{
  "head_dim": 64,
  "vocab_size": 8192,
  "norm": "rmsnorm",
  "qk_norm": false,
  "init_std_qkv": 0.0541,
  "init_std_o": 0.0124,
  "init_out_by_depth": true,
  "warmup_steps": 200,
  "decay_fraction": 1.0,
  "decay_shape": "sqrt",
  "final_lr_fraction": 0.05
}
Each number is 500 + 25 x the weight over the matrix's rms, rounded and kept within 0 to 999. Layers, rows and columns count from 0. Numbers have three digits each.

# layer 3 MLP down (transposed), 448x160, rms 0.0639, rows 30-43, columns 0-159
500483482485479466457487499585489507466523450499522476483455488502497475458506510525471498494495459472474469450481535515504493565490480511487532487439509471523510486524563484513519483504495497512492492497540475477462491540535548517535536478510508572497497486507476476501528553490486514479490530483546518469488498497462482518527536536459475493496499470513537495486518510507531489468491492505532508523510494509495469534476483512498492507500516474536514448508467499486494538543444550
488515489449498479532488543527529515537522534509524482467510523515554527506491497461466528477497497537447487504478478498510501510529481480455514512522464494488495479502495484526486481494543422485508541473490506518491485536496479486514459526503446487527511555493519502545506477470485506425472499521498473501492429508534509486512456473547485488453463500437531494498505457501507491471504460512501494491487488485509533528525503491525499494478495510449494523523519512510495513508483468
487459527483491450489497513477554538476510454456509452520472472515524498470478524476489506472513500469512502512494492513511470486516515472511493492489505477489485451495488487482509490477495481489457533486485470560519533500457474528482432476482481487490447536494489516530507490477511519493514482506458508499493520531498513518526514503477443538478480502468516462497520476478506529489495495473523518499497505467506479465521490509507494479456501508468493484478514472471517530503528447
483493507525474496494502525523500508452483531508479547480484483536498512510519495456501521534517495511481499542507488520553494493509497453549504520508501473479498467503493440508545496491478527526463452519504460511464440477521506500509457434519499500503537523493454490509517523511501508477502506499476533469507519469475548512513490504479519488495497510563491459545481490512474493511472497510462563488491500505524488477507493512491460514512479495469492482470510499504533483509527547
504526446537470446509506486518527475460514502510505463523497496493502488500479491515498518532480490550491470501503492484495544486501492476467481479514528521489490517500462548492518481523507513492512519506485509502493506490510528470517472489474525532507486516491488520538450485517499482526539452558504513513520491526460528569512460477539529490493525510497499527540523498501550491464514504470508464515507496509509545502549501453476476503491518497509510503461538478482556511479494475
545529495499497480503480462548497517467497511467494446494518454499491482534481533496529485526505513506475475530495484491516542489531519518531529491501454482459495532491542474551496542524497520503491514522508517474546528494444514516522500488558479512509494501522546469488470497467507484519499455499524495491517523496498495489453488466526504489485485456424524491537518492506536509505489538539507536495489467509428495504498512482519518500516471511536514488462471482524536523498536495
500536532489526506465478545480500528498522480509495510460455524541521544491528516532501472553491512493522483493441553501514518523519492499520528517483514503477531486453522536492479463476485519487477521487538467494501498490533510477486531471486463496508511531542541527459506512514526506536525420505533517507533501484498522518502512470496503481512516524460508506467497495511474495505441533515508518480480512480531438482475522534508534524453474510537534465522520505467480562514516539
552485553529480489484526547490525477493525510494476513471487508526510505494517469470511490555507481492466533506539474490474518485526459511499457441507494501507511501531495512517509498453515493551523478492492520507511521443543512462493487514565501536476554552512517472507542471517523505522524537495515536513489494540482443483488481513525494523518466519515514563548500489491446533520458466498494491479541533520495518498491511489509498495486557495484533507522507548495481469549504519
481465506486504506515541545498545510519556477459477524540571500492498504508516464478522505512479510491479566473469491518492475522515486468528510479487517537506488483527511510509499471542508509491498534511566497503558498512510526488491474449509483497553508534517502470509542505499594506501505508505505478520446497504526511471498423515506483526474482507465513426513562492485525535480482478461463499499480512494442489533562536475503497500478445519487505495465520533495511492479472477
522498504514467478443503450464476475516504470498539498511535507466520515532457498496468517513493457491512489491450492528519549501486490440496530506530509509475511519516515481500549491524489534485468528517468525525518506504503494556549471535508481519496530515526536501539504522506485463479512489531482497498439503514501535457517485508475483510524498501492502529519488497502525505518536511530514468508474448470460504476472460498491489505509503507481486460488526506491454512532438491
549532445533511509565487476457525493512497504501487475471484520494477485532483506542555494474447516428462501520528499537494469495523490527490483520496462481489482490467417483429534479526537506501475499511478496491527466486513505492508532495439510490495465497469495546537510484509493503505499469513497529544467443473466483552484578508514543499486519551486485488548547505506503536517497479501477479511485527484487527517492484506488492455496497517531527516519489479528510508515506461
495510535518515496457478489446505493514498501505512465484470512521465479454535488460518509504519553522478507483518487469520494506494453552520476510484494471531459503525499476502496480490502500499502510508545472478515478475555473492525465502515489507540546535526532474451492519514490497496480513486552495495521453488477464506503522477505529509506514490488488499489492494490505500523479487497468463543521504516518524530512485483488512483525504503475498525540499550526496525512464511
489525511488486502509498468532536509515507499497517537449487501506487480507492524499505488498491529474452526518499519458527491506508467517476535474502511495489505515528496481513499488531464494477464534531434451509493488535504529487480480463502527501526512494481525485514504503495522508442492553460513527487516513510464488532545495490525507503478517538476528474503484516446467462498471481498458501499534488498516505527501507492488508522519496494505535480491506474529484522485502475
499519476480484467503503513480487493497518525485469479488504511532494501478528508496497475468503503518492516542515494536516521528494475510507485462514479484559507514468506523480491523523499525452483499510515459474532488530514549469454486471495478515483503514434506497558487525524475500490471499468471464484513502494501512495497492512511468496484503480462494514513530504469510487514519531479501500506506477543496515533522508457536454503516496514511511486491476495514487483507520490
# layer 3 MLP gate, 448x160, rms 0.102, rows 31-44, columns 0-159
499497509504487538479492463466493502489473502498488492496479447496494477518483489548488509518469495495513498501477471492458484485464450491517509495501494484482499474507479492499488482502461564552456473523488488490512521429466525495521532475503537519480504437505460495511469509534498477490518498465503509533480519489483471482488470484501571506501543452517554512438492477500547492480492508528503518492504478534508483468501495489473511502483504478506482507476512502508500509504471498
537523486512511484477469475512523528503531479501510492479483482478515505501502497519476507446473438485497533504499465504494509474502475517480514498518529544536486474493493502514545478494485523455503483507479516486521507484493483504525473526514531519535539537484500522519496515474510519457442542534535496535506468501469533530543446487461455483530502498524519495474472550500481482543527496464470512507481486509513457453507516526496511465514500477483460512472512504503546499519501477
476478508519505463505488531526472497552510510516497522511557492469533505488502491498483496503466492468519540505475528477473481540490500535479476505499494524505519494508505590515480501530542506511519531550494535472520571514507470511489541523483518513516478510493500557491500501507486475523539481506495446525490506485486505517492500500538527478460454482510511541480461502466504477501493474507464520463520480468481464531498519500521540469488487479513501490536521499504531509483467457
493520474476456499481517451492474497475491475504459503525494531517520460508444485534506492473500477485516501471455462521504485525514497477517469530531462488482505498508424507487491493516535499519509532559508527502436574514487513447515484457480501518502484525516493485526466505509508499524501487507482540504527491499559481491484492490488466499461509494472532511509514510497517495499486491476476490520516446520545513489538492492478496470468500494509512507492506492493507542471506479
476488495463494497466464513479499549464484512485488532464461476471517446527495483510471473480471550507510524505484519507504472501444484513486461511499471464488496523539486557483517453514483464496463544487503438534480462519553475467492520524506507464507512450529497520488513470513515551499534518493478512510492493476532526494535494505524469524517500487479460477503466510519483503512493495469476504511533528485512445509523516509458506487444490503486496526478459470510513481531488511
495485526494519470499531515500501512514515490512467516457459518519494525520491504524505542581501478515479478517505482519474469488504502468499512496480460496494509519520489528457507503464492546507468536478517486484506539489527516523494540473495508458480502495508512506439494502522514492515530423480474510500503465489505485564539526499491524504487535485504475467502530520537488504501438483545509572478512497486477485513477504494486530507447478490520455448507526502510496546487505506
464520439499522524526487540501519540526528480476480481470457505479506473498508481520494525472494566496551464511515513542525519465481507481462516496501463495458523505508510469432479500485499473470490525518532501494507470515469474536482515503452481478495498456508498513491501450458442484502495494507522508450511436478537507540485508500510464507508523491484470472441489511521487510485512494503473508504500483516512502508544496536517462525529465498495484485493503466503492518462508521
473515527518449507500500482464508560473543487502467521489483477528460477489486522495475518485502476508494466492498510510490480486461466472474488471538512492501507487543492486489515516531443480489519467520487502540468467463475529511513522511479500493507516491529500485518497492499509480495457519474526525498493534475499495514508535517501555509512507507525496539499461500520526491484527474483440481562482458541496552477479549501474490476500521475480516464530510542561501489528520537
503520507488469471475487471491455467564544504517496479518491483485532506526556493470466501497471526502538527489460493509512546493514551513512477485497515494461474526539525475497480492514520534526517535521471537491466492497540532556472502557492505481456540526510544497521514518510483460495547494510500459528488516480518522483555495489434481505508507497495460566508482490540478495545518468541485462487496499496502495477496468538535506526504496523513528483547508480488492537507450490
508477475517496493521500497507510483492470500497507481499502487510499544545502501522512458509460474468491482548505533479467502481465512567528486485490457512504495530488475497461533483506486540490520489517509509508547525476474483539515495495499477517493474447504529549548535494497509505487504502530501520520506516524521495536503546590509500472518497477531474553488496472513474516521468516467489539507505501443503529521513508486456524495499525497514463465538487466518512569507528465
511484523526532527487512494491477507513463477519490491487509463527456521500502494498517538504529521453446499520480501457505465499493433488519499483515489503536508468501486496515491505454485516520510497507499504461497479474535487502499469484516493477505485498495495465488488499494523534491485515540510464500519477487481459512468530493488485523507519478510500491505534491469515482495451490502483503493486531463498498524495462465454519480521518493471488502511534534526487520493456527
525526503522510505514497519517461499528537490496486534485488483494508548491511503527497529524471518503496490518493479494515497513495503531466505508515483507484472514491536503479483511489466505511484487512495485484524520517514527493468501555480525503470468509490492490502476477482569460487546539487474467485494452558494515507561519498493451478487503495514475460491524501501504520508511496513489507479544489471456477484488507482512491508574502532483509523475473582506466498510495510
509543479501500458511481476507470511480520529481483497495487488534487513489524522502501502498508512501482527514516478502500518493504489512497519486526481456530511535485501547471491517524500505455484497500505507480501507531490513470478474493486519505477488532443535511563495543533458490498478517487460478472520501493495523510504485493512474503465498506469493513541490539446517476537547529439513487499498503491525503552508515465529474487525495497484514511506470494513503433526495487
491470471473464500483495525495485452524486515534485506528532500508444481472481510488491509531457491514539498482487507476535513549482483490509514518516451492538516515492514479497474537468477470481494514476504482469464501520445478465527513503505516500511511471550474527516502518487459490498510542520506506515509516537494500503479505485460470450537531460479525475499471506503514504490546496520538477491501493506469513504487546488472541505534459488501489454532526505454534463509500512
# layer 3 MLP up, 448x160, rms 0.103, rows 31-43, columns 0-159
502473465498501492469484479499531511490523524515501480506478461481511510494470474551466502474474449540474473472480445504501465484515461483489521507520467510467485440483478522493479470557455465516453469513460478503537490518452497473479484506524511502494504480509490522500458499515454473503536526546462499537489483515524507485526466491525543487501480484496569495472475467501563470481501488506485552506481439528505491493527512474490480526504510470496468490508525523501534506515536448
537553487495510495494475521527461477503527514506493567489528506507476542506491479522474564513435511499470538483513485485468527512497472515522513447514516531501493514457466503503486516494512499536531503497526497455495469469546464506479542563471511533487525491475485503490508526513538500501470505514512501504500496460488515531457503493547493456506487530543483512458486513478468463509514519538474472503516480549514562489523494492486529512515467525476525512519504564491508523450466481
526497498533515519491493468459533507544470535520512509515530486476502501487462498514487510486522483492498512458482540480488506551513507560489478484512477497510540568486513538538510550512521463519526498486498511477545552493484477480511507535520491511500516512544510502495509495493502525512470513485486466516480476482501487481479494487521490472507463495507492498507477487465505482468521512509517485448507525549448511507484492473472536500510508479500497498532504525512517493490500479
506466518508501501501516547495502507497471484449511531500520529533479511466486498510516462489489515498501516538504584480486493474505515514491502494475485491524512505505533466501521481472481494507508520465518454513518449493509486499512503533528478493484504433478501489504552468488495502489480527505511460492483492475493499472512530530513522529510505490497475518514510501498488514510517523489518524486489575486454495488494500491544488522505460519520530517544485541482482482563487506
468441532522515507512547530473510575547505511533505491490520543481528495464488447522449472537482490453529484455457505488516494493472491464504489492537539491507512475474498534494466447513512519506549487521459516503498502535561518489493499484467532502525506492474463551539486520509513472490511549510489454511503484506514496503523522514506483527459476507537472503478529498441506449501519488524493503503485485515542510487503525447521541486507497507484481516545496461510487500524501475
507494467495515495533477521511466539466468469457460449493530510541486480483504464504493518470512517516516513475518478506478546514515538486467493534500554504529492471537469461493490504516506513501509510542472461444468509498508454490520480471512494498466527472496484493530505502517503500519507540514499497548484536525498508470479484463462537476533503525535495526496480472506510531490618548489504479497484499526481518477516516531552504532475509502480515542489470488508516506518485514
509522467514468468537499515446508486521497497486470497458469457463490519492537471523491535490481522432495514523493534502516500497515504516476481509488480435509557518529505513542454511499506515505550459540476492495505497502512503488525500491486474490522488466497479439452521523519475465430476501464535527446457512446505491540474494464534477532487513492502520512467481542504501504509492451511525500512491524496484484496509502525550467515544520467497532441513466523423538467526486494
497502495522495581523536471499575518497537499502508509508569492507452500465503465512444566504505486498488504480476552499479499469493466484518469512542567436500508483536483474508509526518526510527566555528496480502513459458504513480499519440555480542539496473530504488552512475523529457485466526502506461526448520521485517472519454515513547492505523532529502543501521518487513510503485473465462498560477490538454462532494573479494482462476453528502500476489490532551540476488494522
515508463512508510465467503570480473525496479537489516501531508485487505470509506494556515515506523539548498569490513500451464499549553551521473498517506544485474481522474522497457541513492492502515481495539500496477464496487484513529478512521533497492546534507470516533522527461495547462492503479518492466548533547487500507457536499520497501538533526518489507504484464495502480496507495422520504500536469493540511503543559476515506510497471505482513526492484494533543493475497482
510511527529507515522484509500493463535511508495511500535547477468493492498452501518509503499518504514481559491477453501504491480540525506507487520463510519487540474502481543476492508497505508508458471513532524493499516537472458519509492457500540481493471546487532524508459551520556488500467515533481503546525532529452530501511480471524530462489518491489544448512533496537523525444485548484484484537519465499492521471525472479462482496521466486477502484456505547470514471563529514
476508485490492519518495473537518531474481492508485521534509515498522560542473479521493519516434482464510510511496535542460476523502531426443472496508526498475536509471497524482471515510508468522480467500480518520503516499446493507460519490480484540424473489468453511533506487508488483500508501497479495478494545490504527474517480509456449496510498499509500512496450481501510493494489514477514498458480499527494483486491487543521510499461492514535508473487485474499494503480500550
448502499529511480491514526498471509494463453484504471571505515536492484505521500522503508492489452519547513480511489554491491521483523513498484508469539527534486495463459573485484518452511504530504464489556531507488539476492501503497541535522519525483510502533490504496460507515468517542512460514495475543510523460535528525481526491488520506486482515506510517502481496548529503489516493479516515495520521524462489483497476472526493488485489513447453508509519496506500505497478511
519507542537494529526493474505474491510514497495527521511497469494504504520513534492491493499468499500520473479490489480474496492499506501514498531491512536479500476467499492485500503469505498526510523484459528501455486503478470501511516548501493484503482459569489508477498494503544485515508532521492543499508512508509492511515482475509534520519496483525511501474487488502517497489489501509525520523530532475505524468508497544488505510507541457482459541493494477476523509514492504